Part of a small language model's weights.
Training: 517M tokens, 10700 steps.
Each number is 50 + 15 x the weight over its row's rms, rounded and kept within 0 to 99. Layers, rows and columns count from 0. The size before them is the row's rms in percent of the matrix's.

# gate: layer 3 MLP gate, 1024x576, rms 0.0269, rows 116-139, columns 192-287
# up: layer 3 MLP up, 1024x576, rms 0.0291, rows 116-139, columns 192-287
# down: layer 3 MLP down (transposed), 1024x576, rms 0.0224, rows 116-139, columns 192-287
gate116 103:23 41 41 46 51 70 18 75 81 62 73 56 46 59 36 58 80 61 39 57 54 46 47 49 57 58 56 38 44 45 34 54 83 71 43 58 31 60 33 52 59 45 58 67 32 33 52 35 49 39 51 55 11 36 60 72 56 46 82 43 54 06 52 51 60 23 44 51 36 59 37 28 45 61 67 16 55 55 45 66 75 36 25 74 85 44 63 61 41 46 59 55 45 47 30 42
up116 113:16 53 42 30 57 33 58 54 59 64 59 52 56 53 22 76 46 82 62 76 47 45 50 39 77 36 55 79 45 24 59 74 65 69 59 55 51 55 49 33 58 54 39 87 49 26 25 40 28 59 39 58 23 28 43 28 34 60 83 40 53 66 64 42 69 46 52 50 55 43 74 44 44 49 64 33 57 55 41 42 56 47 47 39 74 44 62 58 45 50 59 55 06 52 45 63
down116 105:72 47 35 50 46 55 48 49 48 68 51 33 48 59 36 63 34 33 64 50 68 75 62 36 61 38 51 78 66 70 47 61 47 37 68 57 52 59 58 39 52 74 31 53 52 58 61 52 64 63 52 63 41 64 64 24 39 34 52 46 45 99 54 52 24 70 50 66 49 35 43 54 45 37 54 53 54 56 45 33 64 46 59 30 43 70 26 43 53 73 69 27 42 30 28 26
gate117 100:62 25 39 27 54 47 40 41 60 58 67 51 63 61 75 67 78 80 69 75 60 52 50 66 31 38 39 41 52 67 69 53 33 55 32 58 47 59 67 27 97 47 39 53 39 33 59 46 47 35 33 67 36 65 69 45 38 71 71 32 43 30 44 38 43 42 44 39 33 61 43 27 48 52 58 48 35 65 29 69 63 45 70 48 39 50 98 79 53 49 40 47 73 55 46 11
up117 107:59 45 58 74 36 67 33 46 44 39 42 24 38 66 51 33 29 35 41 51 43 65 21 53 74 53 31 66 60 39 31 54 42 51 61 08 52 37 49 37 16 49 86 25 47 53 65 42 70 46 64 25 59 57 46 71 76 46 57 50 45 61 49 65 45 49 35 82 43 56 51 80 42 49 49 39 71 20 60 51 47 45 23 31 39 32 23 64 45 50 67 34 41 68 55 75
down117 098:57 71 48 34 53 36 23 46 20 28 39 21 70 48 61 59 49 55 56 81 89 40 42 49 51 58 49 58 53 48 85 56 54 44 53 30 58 32 77 36 59 52 30 77 72 24 49 50 51 46 38 51 68 51 56 46 46 72 50 29 76 24 37 39 65 49 41 58 52 61 61 49 63 62 34 72 53 43 37 72 51 37 53 71 41 74 65 74 38 51 51 49 60 54 84 35
gate118 096:44 32 59 33 67 49 48 52 51 49 73 73 31 59 65 59 42 46 46 14 59 34 50 51 46 59 48 70 65 60 52 57 63 39 63 63 56 58 49 59 31 40 65 42 46 38 46 79 45 35 62 54 56 53 60 38 73 49 86 47 19 36 50 30 44 50 67 31 35 40 53 58 57 37 49 58 34 79 41 61 47 45 48 56 44 55 32 39 72 58 38 64 49 91 52 35
up118 104:49 71 11 82 35 68 35 69 46 46 12 57 26 32 34 38 45 79 52 49 39 35 50 69 26 43 48 35 31 31 62 42 49 55 38 49 33 42 49 72 57 66 38 36 44 40 59 30 40 61 43 57 27 56 38 58 41 60 08 38 74 52 51 55 49 42 34 59 63 60 26 57 28 39 48 42 48 48 60 30 56 86 43 43 70 34 37 58 29 62 59 63 58 41 62 60
down118 099:47 46 36 21 56 50 51 57 86 55 42 63 45 53 60 72 61 45 43 16 59 52 51 55 53 37 40 45 52 56 33 32 69 50 60 44 43 53 85 59 32 55 65 29 46 40 34 56 48 37 49 51 49 60 69 25 67 53 69 31 49 52 49 52 51 31 49 52 53 30 18 64 32 46 57 53 43 54 55 28 46 68 21 51 62 69 41 52 37 47 44 77 50 48 65 52
gate119 096:44 62 69 71 63 42 59 41 26 34 31 71 33 48 55 46 49 41 56 70 40 38 79 14 49 68 60 51 49 64 58 39 12 42 31 42 43 54 38 63 28 29 51 44 66 51 37 41 54 24 12 37 19 54 61 63 55 59 57 44 64 68 59 54 43 64 51 57 76 24 41 47 93 46 52 46 66 58 73 41 36 46 53 55 44 42 62 54 64 47 26 76 66 22 39 56
up119 089:39 56 58 55 69 58 84 49 54 43 39 37 46 36 52 42 70 49 73 29 30 46 32 45 51 22 58 43 43 62 53 57 28 53 54 43 40 61 79 09 51 68 36 63 55 43 37 27 48 50 60 63 34 30 57 46 56 58 87 41 80 50 53 38 71 38 65 25 26 33 63 47 27 36 49 40 70 37 73 32 55 33 32 29 44 32 27 58 76 28 54 22 16 44 39 67
down119 095:50 34 29 64 53 38 43 21 50 79 99 39 76 66 47 39 56 52 21 51 61 31 71 70 54 48 53 52 56 27 43 68 73 59 36 62 50 43 40 86 49 30 37 77 32 42 68 61 53 63 39 55 75 58 43 57 28 39 37 44 17 57 57 53 39 31 40 61 35 66 46 46 63 47 37 58 52 50 42 76 21 48 44 44 50 50 33 43 41 52 51 57 36 53 50 31
gate120 103:59 52 69 66 55 29 45 71 51 41 53 61 64 46 62 57 39 56 58 42 61 60 31 35 73 47 51 40 21 52 56 24 77 65 67 61 34 37 37 51 45 46 52 41 34 60 80 63 49 28 39 58 59 45 66 42 33 54 43 86 57 41 16 38 56 68 34 58 40 84 35 83 54 55 59 56 38 72 57 22 76 49 48 46 60 76 62 77 57 41 38 76 55 38 71 49
up120 102:44 57 50 53 47 58 34 39 32 54 52 76 44 64 32 50 78 16 44 33 50 48 51 40 33 43 30 37 38 33 71 72 62 81 60 51 70 35 65 99 56 46 60 60 31 70 66 71 46 14 53 44 41 51 68 79 53 69 49 18 48 33 60 23 30 48 81 16 26 27 23 43 53 53 77 58 50 63 54 54 45 45 51 23 42 49 39 57 32 52 71 35 70 53 54 48
down120 104:62 48 48 53 41 65 67 17 40 51 49 75 35 52 37 44 46 43 65 77 60 85 55 39 56 48 55 59 50 56 25 55 49 72 55 42 19 39 25 39 68 36 35 59 47 80 68 43 36 58 45 39 33 24 53 53 68 37 52 84 51 69 38 32 38 47 58 64 47 58 48 52 37 52 64 51 73 63 49 18 25 80 56 64 55 67 62 58 32 35 66 55 32 30 89 77
gate121 104:19 54 49 55 59 54 57 71 63 41 54 49 34 74 44 40 39 85 45 60 23 63 69 74 60 60 71 59 93 83 71 47 40 33 49 22 58 58 69 44 36 64 28 21 62 41 38 50 48 52 50 44 60 73 53 63 32 54 60 27 48 68 27 54 52 35 34 36 48 54 53 53 53 73 70 63 50 50 65 72 39 72 80 52 65 70 80 58 29 32 52 40 41 49 19 45
up121 104:44 77 61 57 71 20 83 53 68 59 70 47 60 80 75 72 41 50 70 38 35 54 67 69 90 55 87 38 58 54 41 32 43 41 71 49 63 64 32 43 61 41 48 60 47 43 35 57 88 59 57 68 47 62 65 26 67 43 92 50 58 65 47 29 46 60 59 54 55 50 72 51 41 43 37 51 44 74 54 47 74 61 53 29 53 72 67 85 54 37 39 30 46 54 17 46
down121 101:62 64 45 49 64 53 28 40 33 31 76 59 25 63 65 53 49 25 43 20 57 51 38 41 61 57 27 28 00 24 38 41 62 56 32 58 56 35 68 44 57 61 56 72 32 35 71 38 58 18 45 48 58 27 60 43 47 41 54 64 65 60 26 70 38 36 60 60 36 53 47 31 57 78 31 26 31 52 33 38 21 57 64 49 40 48 56 52 77 71 30 15 31 48 48 54
gate122 103:36 43 48 44 46 45 46 54 52 50 36 34 37 41 40 40 62 52 65 46 48 53 66 63 61 47 45 75 50 49 54 88 62 57 62 67 33 73 29 31 41 43 48 71 56 55 83 34 05 57 46 37 44 39 45 39 50 55 50 60 54 32 51 13 16 54 44 44 31 61 43 51 65 65 44 63 46 68 60 47 51 52 36 45 50 54 34 33 43 60 44 39 71 40 18 36
up122 098:34 38 40 51 48 66 46 21 38 60 62 50 43 47 54 57 47 54 57 39 57 56 21 55 33 61 25 60 47 62 47 47 52 33 58 61 77 76 41 33 40 44 55 49 56 53 53 61 72 45 56 42 55 58 42 58 72 52 14 68 52 63 27 41 62 42 40 50 46 31 34 29 73 63 39 54 34 81 45 79 45 52 60 32 64 34 55 83 03 52 39 64 60 88 45 35
down122 100:61 45 56 34 61 54 57 61 70 61 38 27 44 39 44 30 59 39 72 57 37 66 82 51 48 41 79 57 36 31 53 44 34 55 32 55 42 37 57 41 49 31 34 57 33 68 49 49 51 49 64 54 46 50 51 49 29 68 56 18 47 38 15 38 47 36 79 55 58 57 70 24 51 61 46 59 35 38 60 41 43 56 62 57 21 56 64 53 41 62 25 56 53 61 39 36
gate123 087:51 26 52 53 66 55 55 62 23 53 75 53 40 45 42 64 47 54 46 64 46 71 33 51 35 37 56 53 30 45 57 61 38 31 47 57 46 30 43 69 36 47 61 37 32 59 72 62 38 51 56 49 70 63 54 39 66 24 49 44 49 52 34 46 40 47 35 47 61 55 48 75 83 41 41 28 60 42 79 33 71 35 64 66 56 54 42 59 49 83 47 58 55 51 44 44
up123 101:49 46 67 36 27 59 48 54 50 50 59 53 53 39 35 63 52 50 49 60 74 64 45 43 53 17 38 58 81 45 66 51 35 62 46 46 62 54 53 31 34 35 51 50 66 40 35 59 52 72 37 43 42 67 45 81 58 78 30 41 54 37 59 47 29 29 66 45 34 31 43 36 57 48 30 42 68 52 38 50 20 61 35 27 60 52 61 38 39 71 60 34 50 04 60 56
down123 109:52 60 35 42 46 39 42 52 21 60 46 23 72 17 58 59 52 59 47 57 50 67 44 43 41 43 66 36 87 68 59 60 51 62 44 51 75 17 22 42 25 63 71 56 20 34 28 60 48 42 72 63 50 66 32 93 70 82 41 69 42 50 81 68 46 30 60 46 46 48 32 36 78 39 56 40 48 33 34 50 36 51 42 41 37 55 50 43 41 75 38 30 76 14 50 76
gate124 104:58 59 49 78 57 55 55 45 47 60 48 49 52 42 60 40 56 27 80 29 48 65 65 59 30 53 49 38 59 47 43 15 43 45 56 86 49 68 45 53 55 39 61 31 60 63 46 34 56 43 45 48 44 54 76 43 22 29 50 54 53 89 54 49 18 25 89 43 35 43 64 46 61 16 66 47 11 35 61 53 45 48 37 10 71 39 36 23 67 47 60 50 51 60 60 26
up124 091:38 33 42 48 39 35 40 52 37 52 37 70 43 48 58 54 68 55 11 58 44 57 71 57 63 47 55 34 47 71 51 66 61 54 53 47 73 08 73 40 55 26 33 47 41 65 62 76 42 39 54 56 22 44 46 44 68 69 58 30 41 61 58 64 81 36 29 63 48 60 62 28 48 56 36 73 47 55 57 44 61 11 64 63 40 48 65 56 57 26 64 26 30 29 61 57
down124 094:37 61 39 56 57 56 50 29 54 47 64 51 46 50 57 33 56 22 91 45 51 52 46 44 17 47 32 75 70 29 35 51 55 63 75 59 59 61 45 54 54 70 95 46 52 61 54 24 72 70 48 43 62 33 60 42 41 29 42 63 35 57 06 24 29 54 66 21 46 43 42 46 60 27 76 44 21 60 49 64 36 81 27 41 76 43 42 53 65 53 30 46 51 87 30 58
gate125 101:59 31 41 39 51 58 51 50 76 30 53 58 56 61 56 28 41 62 51 51 86 36 25 61 63 46 64 40 23 62 32 40 58 45 49 24 54 72 50 54 23 56 37 37 37 58 66 54 62 45 47 46 64 57 65 52 28 32 67 53 70 46 43 69 30 56 59 51 47 27 49 44 36 69 36 57 27 54 61 45 56 70 59 79 29 74 62 45 55 56 57 53 68 41 71 50
up125 107:52 77 50 52 52 53 49 81 36 65 53 46 20 38 29 42 77 20 31 68 40 63 50 50 28 42 24 66 51 61 84 42 22 45 67 65 55 42 40 44 49 63 72 62 32 27 59 30 26 52 45 46 32 51 61 52 56 81 44 52 41 34 35 54 60 11 45 48 44 54 54 56 54 23 73 50 35 45 46 55 51 42 34 56 65 32 32 23 43 67 58 35 67 81 67 44
down125 103:54 56 48 41 55 51 65 54 44 11 45 52 70 63 56 54 36 48 41 49 50 52 38 60 55 48 64 34 27 50 41 32 55 51 53 37 50 33 72 13 18 60 53 33 59 34 31 22 64 48 46 42 67 45 74 23 31 60 47 49 42 52 42 48 50 48 51 47 41 17 77 42 63 33 44 51 38 55 50 46 50 38 65 59 25 50 51 26 48 57 62 49 56 51 70 64
gate126 104:51 34 47 91 50 50 37 40 41 48 46 75 74 26 39 85 45 65 47 46 54 49 53 43 60 67 51 65 35 43 50 11 54 42 54 37 48 43 47 38 58 61 51 51 60 43 55 46 39 68 49 75 48 54 56 60 56 34 58 58 50 66 34 47 48 50 48 64 52 43 56 18 31 62 45 59 79 58 43 39 54 28 49 31 77 51 63 68 54 54 39 67 50 50 35 66
up126 093:56 32 45 48 39 57 45 57 30 41 48 28 58 68 61 22 80 72 02 37 72 63 24 52 48 39 39 77 51 55 52 48 43 46 36 66 66 54 56 24 46 50 48 37 39 43 39 57 30 29 49 55 68 74 37 38 44 68 61 35 41 47 40 44 39 49 49 66 63 68 55 91 73 64 23 47 55 42 42 48 66 55 49 48 45 68 36 55 52 56 65 67 58 48 20 31
down126 098:65 90 58 53 88 62 73 39 63 60 55 60 49 66 50 45 68 25 79 70 33 43 48 46 61 79 64 18 24 37 38 41 70 47 26 00 54 62 53 55 43 50 45 49 26 53 65 58 31 45 72 39 61 13 61 42 74 22 48 67 88 81 71 63 56 47 30 49 77 31 48 27 15 36 46 48 28 36 48 49 23 68 49 60 57 42 57 45 41 43 44 33 36 51 48 59
gate127 098:68 22 56 48 50 52 39 56 49 50 63 38 62 50 83 58 76 82 56 31 46 56 44 73 41 54 43 28 48 43 54 42 75 55 47 59 80 81 42 29 64 65 60 24 44 29 44 52 51 50 45 60 34 49 60 70 15 40 36 62 43 41 36 34 46 48 51 48 28 51 63 44 33 66 42 53 15 62 44 58 41 71 55 55 60 40 65 46 31 41 49 40 76 68 42 18
up127 113:42 62 46 67 59 66 70 58 60 25 59 66 20 57 21 61 36 65 31 53 60 52 56 34 44 54 55 56 65 31 49 79 49 41 44 39 66 65 44 69 61 31 51 49 49 60 59 29 95 40 65 41 55 56 73 56 50 53 53 36 53 33 31 66 36 56 87 65 55 26 20 74 58 49 72 55 79 28 39 63 69 46 47 64 52 44 55 44 46 64 89 66 44 53 83 76
down127 100:83 41 47 48 54 55 61 57 72 27 57 35 29 43 66 74 67 71 49 26 52 67 50 70 24 64 54 60 39 76 63 76 77 63 28 38 71 58 60 52 66 62 64 22 50 57 23 45 65 40 44 40 44 63 44 63 31 46 38 63 56 65 28 39 62 66 53 15 32 49 28 48 35 74 55 66 32 30 49 49 71 67 49 43 40 45 67 35 42 47 57 19 41 48 61 51
gate128 094:43 67 37 56 50 47 46 29 54 37 27 51 69 40 57 59 49 73 57 43 37 45 51 38 27 62 59 18 43 52 02 30 47 27 76 49 61 66 29 60 49 32 32 63 73 40 29 49 30 56 56 53 47 26 53 59 39 41 46 59 48 48 17 30 51 33 63 48 45 53 70 39 70 49 15 51 40 71 43 54 30 53 39 61 60 71 74 40 38 20 42 50 55 76 45 30
up128 089:37 77 55 57 59 78 47 47 72 51 40 13 37 38 60 36 61 86 51 18 14 38 52 61 41 64 83 54 59 52 48 76 41 57 68 57 55 74 67 76 57 54 29 54 54 49 43 53 51 70 72 41 49 38 20 44 46 49 11 48 44 42 39 69 50 48 63 56 32 67 42 54 62 69 45 53 51 58 55 40 36 64 48 29 39 22 54 82 64 45 53 26 40 55 23 60
down128 091:52 12 39 28 52 25 66 59 39 62 65 70 60 58 34 50 60 18 42 68 67 44 69 70 63 34 41 50 38 46 51 45 56 47 43 38 26 33 42 23 47 69 73 48 53 43 59 47 57 47 50 58 29 82 49 56 71 33 86 29 76 38 82 41 66 49 34 08 60 23 38 46 41 41 72 42 91 27 62 68 68 50 55 72 52 55 38 47 43 60 38 60 70 31 62 51
gate129 106:22 41 07 65 68 19 24 60 69 30 45 57 61 76 53 61 33 67 49 77 57 46 34 60 53 34 45 72 25 45 46 24 53 74 46 51 42 50 42 56 45 34 47 55 36 34 75 54 27 59 55 58 50 37 58 59 46 49 89 85 64 59 23 43 46 47 70 50 64 68 57 65 50 63 56 49 59 64 74 52 40 84 31 38 65 38 44 60 52 46 50 64 41 52 52 63
up129 115:31 29 42 54 35 59 45 44 42 39 40 21 33 53 76 71 73 62 44 60 56 68 54 42 48 64 17 44 29 52 64 72 54 57 40 45 63 39 76 47 30 57 41 44 39 55 71 88 17 33 62 55 52 37 35 61 58 52 54 51 71 35 44 59 39 26 59 46 51 19 49 32 33 39 27 54 27 32 50 44 51 68 57 48 60 43 53 54 65 54 65 38 41 47 48 58
down129 115:64 42 42 53 29 67 58 41 53 62 54 45 32 35 35 30 61 52 50 62 25 64 53 63 65 74 54 52 32 38 46 73 65 60 41 40 51 72 30 39 70 52 21 48 47 34 64 65 50 67 32 45 82 60 48 52 46 56 52 62 40 38 41 62 49 63 48 70 61 41 44 60 33 47 31 35 40 60 56 55 56 78 29 24 58 69 40 56 51 56 49 57 41 73 54 51
gate130 091:47 89 73 55 47 75 59 56 41 32 34 44 36 39 71 44 36 75 72 61 48 49 49 38 20 20 47 41 52 38 52 48 64 59 28 37 54 47 53 79 61 27 29 33 70 57 38 48 34 42 59 56 53 77 58 39 39 40 56 67 40 70 37 33 53 59 60 33 30 38 67 50 36 51 51 36 56 32 50 41 66 39 66 33 57 58 51 58 56 43 55 68 60 66 42 35
up130 084:54 31 64 67 45 42 68 49 48 32 20 36 64 42 29 40 43 61 29 75 50 53 72 49 72 52 44 41 67 48 45 62 37 15 48 27 69 48 57 54 59 64 82 60 94 63 26 46 62 39 50 38 86 48 44 37 59 74 65 61 37 61 66 21 38 52 48 60 44 36 55 36 64 50 46 68 77 56 79 28 33 14 72 50 43 40 68 27 87 44 36 67 55 69 47 51
down130 089:47 37 31 61 68 46 47 45 42 74 48 70 28 63 70 51 56 36 37 47 71 47 46 41 28 73 42 63 41 72 36 51 39 70 47 59 56 52 34 17 53 69 55 47 48 40 76 26 35 31 47 44 51 10 63 56 49 44 62 53 73 38 69 78 59 46 65 65 56 51 41 46 45 33 44 56 31 48 19 52 49 56 42 47 22 35 45 52 15 48 70 42 76 47 58 53
gate131 105:78 44 45 72 78 53 59 87 53 58 57 22 38 59 44 55 73 79 73 52 63 53 68 31 40 74 49 42 48 75 57 69 48 53 55 25 73 67 53 54 72 38 66 62 53 62 61 48 68 32 46 55 44 56 80 57 10 60 67 47 36 49 46 46 37 54 51 51 63 75 33 64 59 45 61 30 76 46 56 54 38 46 40 47 69 45 49 38 86 43 24 42 82 72 51 26
up131 115:35 38 43 86 68 64 65 56 61 51 74 32 70 63 21 55 65 49 25 44 45 49 57 20 58 48 74 15 90 42 60 49 62 54 28 51 49 48 43 69 84 46 18 52 52 43 47 29 65 32 34 66 51 33 44 41 55 51 54 37 71 48 28 43 44 88 89 36 47 42 51 45 36 84 66 38 68 14 20 40 99 41 56 65 46 54 65 42 46 55 21 34 61 63 31 58
down131 105:59 36 59 50 86 60 75 68 63 58 55 56 34 58 54 51 45 22 54 52 47 27 74 52 54 28 66 42 73 42 54 41 45 28 38 50 58 48 51 60 50 33 51 40 38 59 31 62 49 41 44 57 59 42 68 53 62 42 45 35 40 46 28 57 55 47 66 11 51 41 69 42 52 44 85 46 55 19 39 40 72 56 53 52 32 78 68 48 34 49 50 74 29 48 57 75
gate132 095:60 44 52 60 35 32 67 45 37 48 63 34 49 47 44 42 38 53 68 54 35 37 76 55 82 60 48 48 54 45 52 37 67 71 54 43 38 53 41 75 50 45 42 86 48 94 39 53 68 62 41 63 66 55 27 47 47 42 68 71 80 70 62 58 55 64 26 36 35 23 57 60 61 57 45 16 57 37 63 42 61 60 47 75 18 70 50 32 60 55 22 54 59 48 17 49
up132 089:49 74 36 57 36 37 54 60 37 34 83 43 19 45 30 63 46 33 59 38 73 47 46 36 60 31 60 41 70 67 32 63 47 57 58 47 37 63 61 44 67 42 56 42 38 29 64 60 67 26 49 26 60 72 51 61 50 43 33 77 33 48 51 48 20 70 23 61 67 55 40 42 00 66 36 61 47 46 61 55 38 21 54 81 46 67 56 55 57 45 62 63 36 47 62 65
down132 093:46 39 48 49 66 74 46 29 50 67 16 60 93 50 68 55 45 59 30 70 29 71 42 75 48 80 38 54 30 36 50 34 48 51 56 59 51 33 41 46 29 42 49 58 42 68 36 30 41 55 63 69 40 43 53 31 68 47 66 29 64 47 56 49 74 28 83 42 33 54 71 49 86 35 64 43 53 50 30 43 57 63 32 38 52 19 40 47 32 53 26 35 46 55 48 46
gate133 100:59 55 59 41 36 53 51 52 53 41 72 49 33 43 54 32 42 51 62 44 57 61 40 76 47 55 44 52 62 73 53 50 44 26 72 62 35 22 49 33 53 40 57 40 38 51 60 65 69 57 40 69 43 43 52 55 55 59 46 58 49 48 43 47 47 12 29 43 20 66 65 48 65 39 43 66 33 53 33 60 68 52 72 57 47 58 70 50 39 60 54 56 41 43 51 38
up133 091:49 41 54 62 44 34 49 38 51 55 59 50 48 59 59 74 62 49 34 60 34 47 57 41 83 50 71 69 17 56 81 53 42 60 51 64 20 45 62 33 50 32 03 56 68 59 43 48 42 37 54 46 61 42 57 36 61 58 62 64 40 58 58 42 30 30 50 43 46 55 47 37 40 47 40 62 87 64 64 39 54 33 52 38 51 47 72 48 47 48 37 52 45 59 26 33
down133 095:64 38 54 25 47 64 30 62 65 57 26 44 50 49 73 41 54 64 69 42 61 53 30 50 40 41 45 19 57 56 42 59 45 42 52 54 45 45 73 66 26 49 74 62 28 50 55 65 55 41 35 49 57 54 45 55 47 65 46 35 42 40 38 46 84 49 44 49 66 60 29 43 60 80 55 23 42 61 81 18 39 48 31 59 58 57 53 54 42 44 61 44 84 38 61 56
gate134 101:46 27 45 35 46 41 51 35 58 34 53 60 36 58 66 88 56 62 65 52 54 63 35 41 49 35 38 33 26 58 39 53 64 47 64 58 45 27 32 36 63 48 49 73 54 64 40 27 62 64 54 44 41 39 40 46 46 44 36 49 53 38 47 24 50 27 63 24 32 36 53 37 54 55 47 51 47 56 61 49 30 89 36 35 44 55 55 58 45 46 78 77 51 29 44 63
up134 091:29 68 80 56 45 67 39 40 31 77 37 38 66 58 32 38 47 55 32 54 27 32 55 60 62 44 69 61 15 55 56 81 35 66 30 64 49 62 57 48 56 52 52 63 57 37 67 53 45 52 47 45 77 37 42 51 33 23 44 44 47 49 37 70 50 62 13 55 63 70 43 33 64 61 67 41 31 82 60 45 75 37 55 71 31 48 61 49 53 50 39 35 32 36 51 57
down134 099:64 52 63 32 58 49 65 32 48 37 55 40 29 52 47 52 30 46 78 30 60 50 42 48 35 57 57 55 71 50 44 39 36 22 68 38 73 36 60 67 76 46 35 32 49 56 51 34 45 68 70 47 43 45 74 60 58 77 43 57 38 33 61 30 55 33 70 69 33 48 73 43 57 35 31 45 62 33 63 53 51 30 68 50 38 49 36 33 25 60 60 54 55 61 84 34
gate135 103:72 91 46 50 53 56 34 30 55 60 49 60 42 49 43 54 57 49 71 63 34 56 37 15 64 52 13 57 45 23 35 66 35 71 38 32 37 73 54 59 33 42 68 56 61 64 45 42 64 51 49 39 54 38 52 33 61 35 59 44 66 34 25 40 55 57 49 61 61 40 62 78 35 93 37 44 70 40 48 48 29 50 33 47 69 45 28 48 46 37 55 55 42 66 43 42
up135 092:66 42 65 41 60 53 40 41 55 44 22 54 74 67 52 44 86 48 61 57 65 28 36 82 53 65 83 71 60 47 60 28 58 41 49 57 53 71 44 42 39 73 35 59 48 34 48 63 17 34 46 41 24 36 53 37 35 44 46 63 42 45 44 43 53 77 30 48 55 90 33 53 48 40 68 60 35 49 35 43 78 43 52 40 50 58 33 38 57 43 42 45 56 46 75 44
down135 099:36 84 48 63 58 55 62 25 57 48 66 48 30 28 30 53 30 61 35 50 44 45 67 31 58 12 22 55 56 43 50 54 49 73 28 58 40 64 38 67 38 42 61 60 50 53 31 40 44 55 54 58 70 45 69 51 52 63 49 50 62 61 35 45 53 57 58 35 51 37 47 63 82 50 62 55 63 51 50 55 38 64 08 56 72 32 58 61 46 39 67 59 46 40 44 67
gate136 098:45 70 40 41 29 50 52 62 44 48 52 54 59 76 46 37 45 50 40 54 40 70 42 48 00 45 36 34 58 36 66 74 25 55 34 43 35 55 51 74 48 51 21 47 54 55 49 47 46 67 41 31 47 32 44 67 61 54 47 43 50 54 67 55 25 67 38 35 25 51 51 23 75 50 55 59 39 47 50 54 34 55 73 49 37 52 46 49 60 57 90 28 77 21 29 25
up136 098:49 88 47 25 58 69 55 49 52 62 52 61 49 52 41 43 28 62 58 31 78 41 70 38 44 38 45 48 76 28 52 52 49 38 50 54 35 58 49 35 31 59 50 62 48 56 38 41 45 46 55 34 70 44 48 34 58 70 46 59 61 62 83 43 41 56 53 52 35 38 85 57 47 53 33 79 24 41 76 45 25 51 52 62 44 44 54 52 82 23 59 57 59 44 52 46
down136 099:30 61 47 58 58 47 65 35 38 37 63 35 60 36 56 64 48 65 50 46 50 43 65 46 61 86 42 47 66 62 53 33 90 39 24 57 71 45 32 76 39 69 54 56 38 67 66 33 64 40 56 73 40 68 76 18 64 56 38 26 45 45 58 44 24 58 43 41 64 36 33 40 50 37 24 58 63 46 46 66 39 49 41 53 76 34 57 42 48 28 24 64 41 39 52 68
gate137 106:33 36 56 51 59 54 34 69 53 71 44 58 48 67 75 29 45 71 63 42 50 85 75 68 50 70 42 74 50 45 48 75 42 33 54 48 34 69 75 61 39 62 54 33 41 15 53 85 47 54 44 56 37 51 44 44 57 27 36 47 55 45 61 30 36 38 23 25 36 37 83 48 63 43 60 47 51 71 62 25 47 46 48 66 39 34 47 67 41 51 64 40 50 28 75 32
up137 103:39 34 42 53 73 76 53 46 75 35 35 57 45 49 48 52 31 44 48 54 35 51 33 45 63 06 43 47 40 48 37 54 23 52 64 41 52 14 43 17 38 42 51 72 56 31 50 42 47 53 48 45 61 47 50 27 49 31 57 22 51 57 30 42 42 35 35 68 28 63 69 61 51 49 65 39 60 52 22 45 79 59 29 66 50 54 60 38 50 44 61 73 37 49 45 61
down137 108:18 32 32 63 47 44 38 42 39 61 70 41 38 42 75 52 74 57 60 70 39 60 67 39 48 60 50 42 44 51 27 53 82 58 33 56 31 51 26 64 55 68 53 52 35 61 20 40 39 33 57 51 42 77 47 28 56 51 72 67 50 61 74 28 46 65 67 72 52 73 36 44 44 53 31 52 63 33 35 61 61 51 50 60 72 37 39 56 57 59 38 42 63 43 66 44
gate138 095:54 61 36 65 41 52 62 26 41 41 31 52 67 25 68 69 37 33 49 49 56 47 58 56 66 35 56 26 62 16 33 42 42 57 52 56 41 16 37 59 62 35 53 44 64 61 43 43 40 65 60 81 55 29 43 42 48 16 31 68 68 49 64 48 70 70 42 35 38 41 66 48 75 64 44 18 62 51 59 56 52 39 92 55 34 44 48 31 66 52 53 51 29 30 16 71
up138 083:27 56 56 48 32 65 36 29 36 45 37 28 62 75 30 48 41 60 54 29 54 43 53 73 55 76 65 45 44 62 34 32 80 47 65 28 38 71 53 71 68 70 49 66 34 55 27 60 58 47 62 54 53 43 44 50 44 42 27 57 37 15 40 47 80 49 42 51 51 76 52 74 22 66 72 38 49 13 51 39 56 37 20 34 45 26 43 50 41 41 44 50 42 39 50 56
down138 090:66 34 47 49 70 24 50 70 60 51 61 75 41 34 61 58 61 43 50 75 37 53 45 32 54 37 45 44 51 37 63 74 26 54 42 69 71 25 55 41 39 27 33 44 69 43 65 43 37 54 34 43 50 68 39 37 47 58 82 36 52 76 51 35 27 29 55 48 51 33 54 35 59 48 37 59 58 73 43 58 42 59 76 64 60 61 67 51 38 48 49 42 60 58 42 27
gate139 100:38 72 55 63 41 67 27 38 66 77 48 46 66 71 28 67 58 50 70 60 52 53 55 43 32 38 47 50 38 39 41 61 52 40 23 48 53 43 44 70 44 75 37 52 58 31 48 67 45 47 42 33 60 61 55 49 43 43 38 05 59 54 31 62 23 54 47 67 61 55 69 28 42 72 55 68 30 82 87 57 16 65 75 48 57 47 55 55 56 59 49 60 60 43 24 21
up139 089:27 75 68 41 64 36 58 84 59 64 50 17 47 73 40 59 44 78 44 48 46 49 58 46 64 26 40 57 60 40 69 66 57 47 44 64 62 65 87 54 53 80 30 36 52 25 37 62 37 48 60 75 35 58 44 55 32 55 72 48 46 44 33 48 68 49 71 27 29 53 54 80 49 36 48 47 45 78 49 71 52 39 41 50 45 28 74 73 80 26 79 50 49 38 23 62
down139 097:70 20 39 45 63 35 47 53 17 52 53 59 52 33 45 69 68 59 47 51 56 47 52 38 44 39 44 25 93 38 47 35 07 59 48 61 76 39 63 62 51 41 48 67 60 70 63 13 26 55 35 40 44 44 76 69 41 56 29 39 43 50 40 57 56 69 42 31 55 43 28 46 31 28 43 58 48 19 31 34 38 62 55 25 71 49 77 41 45 43 46 58 48 21 54 75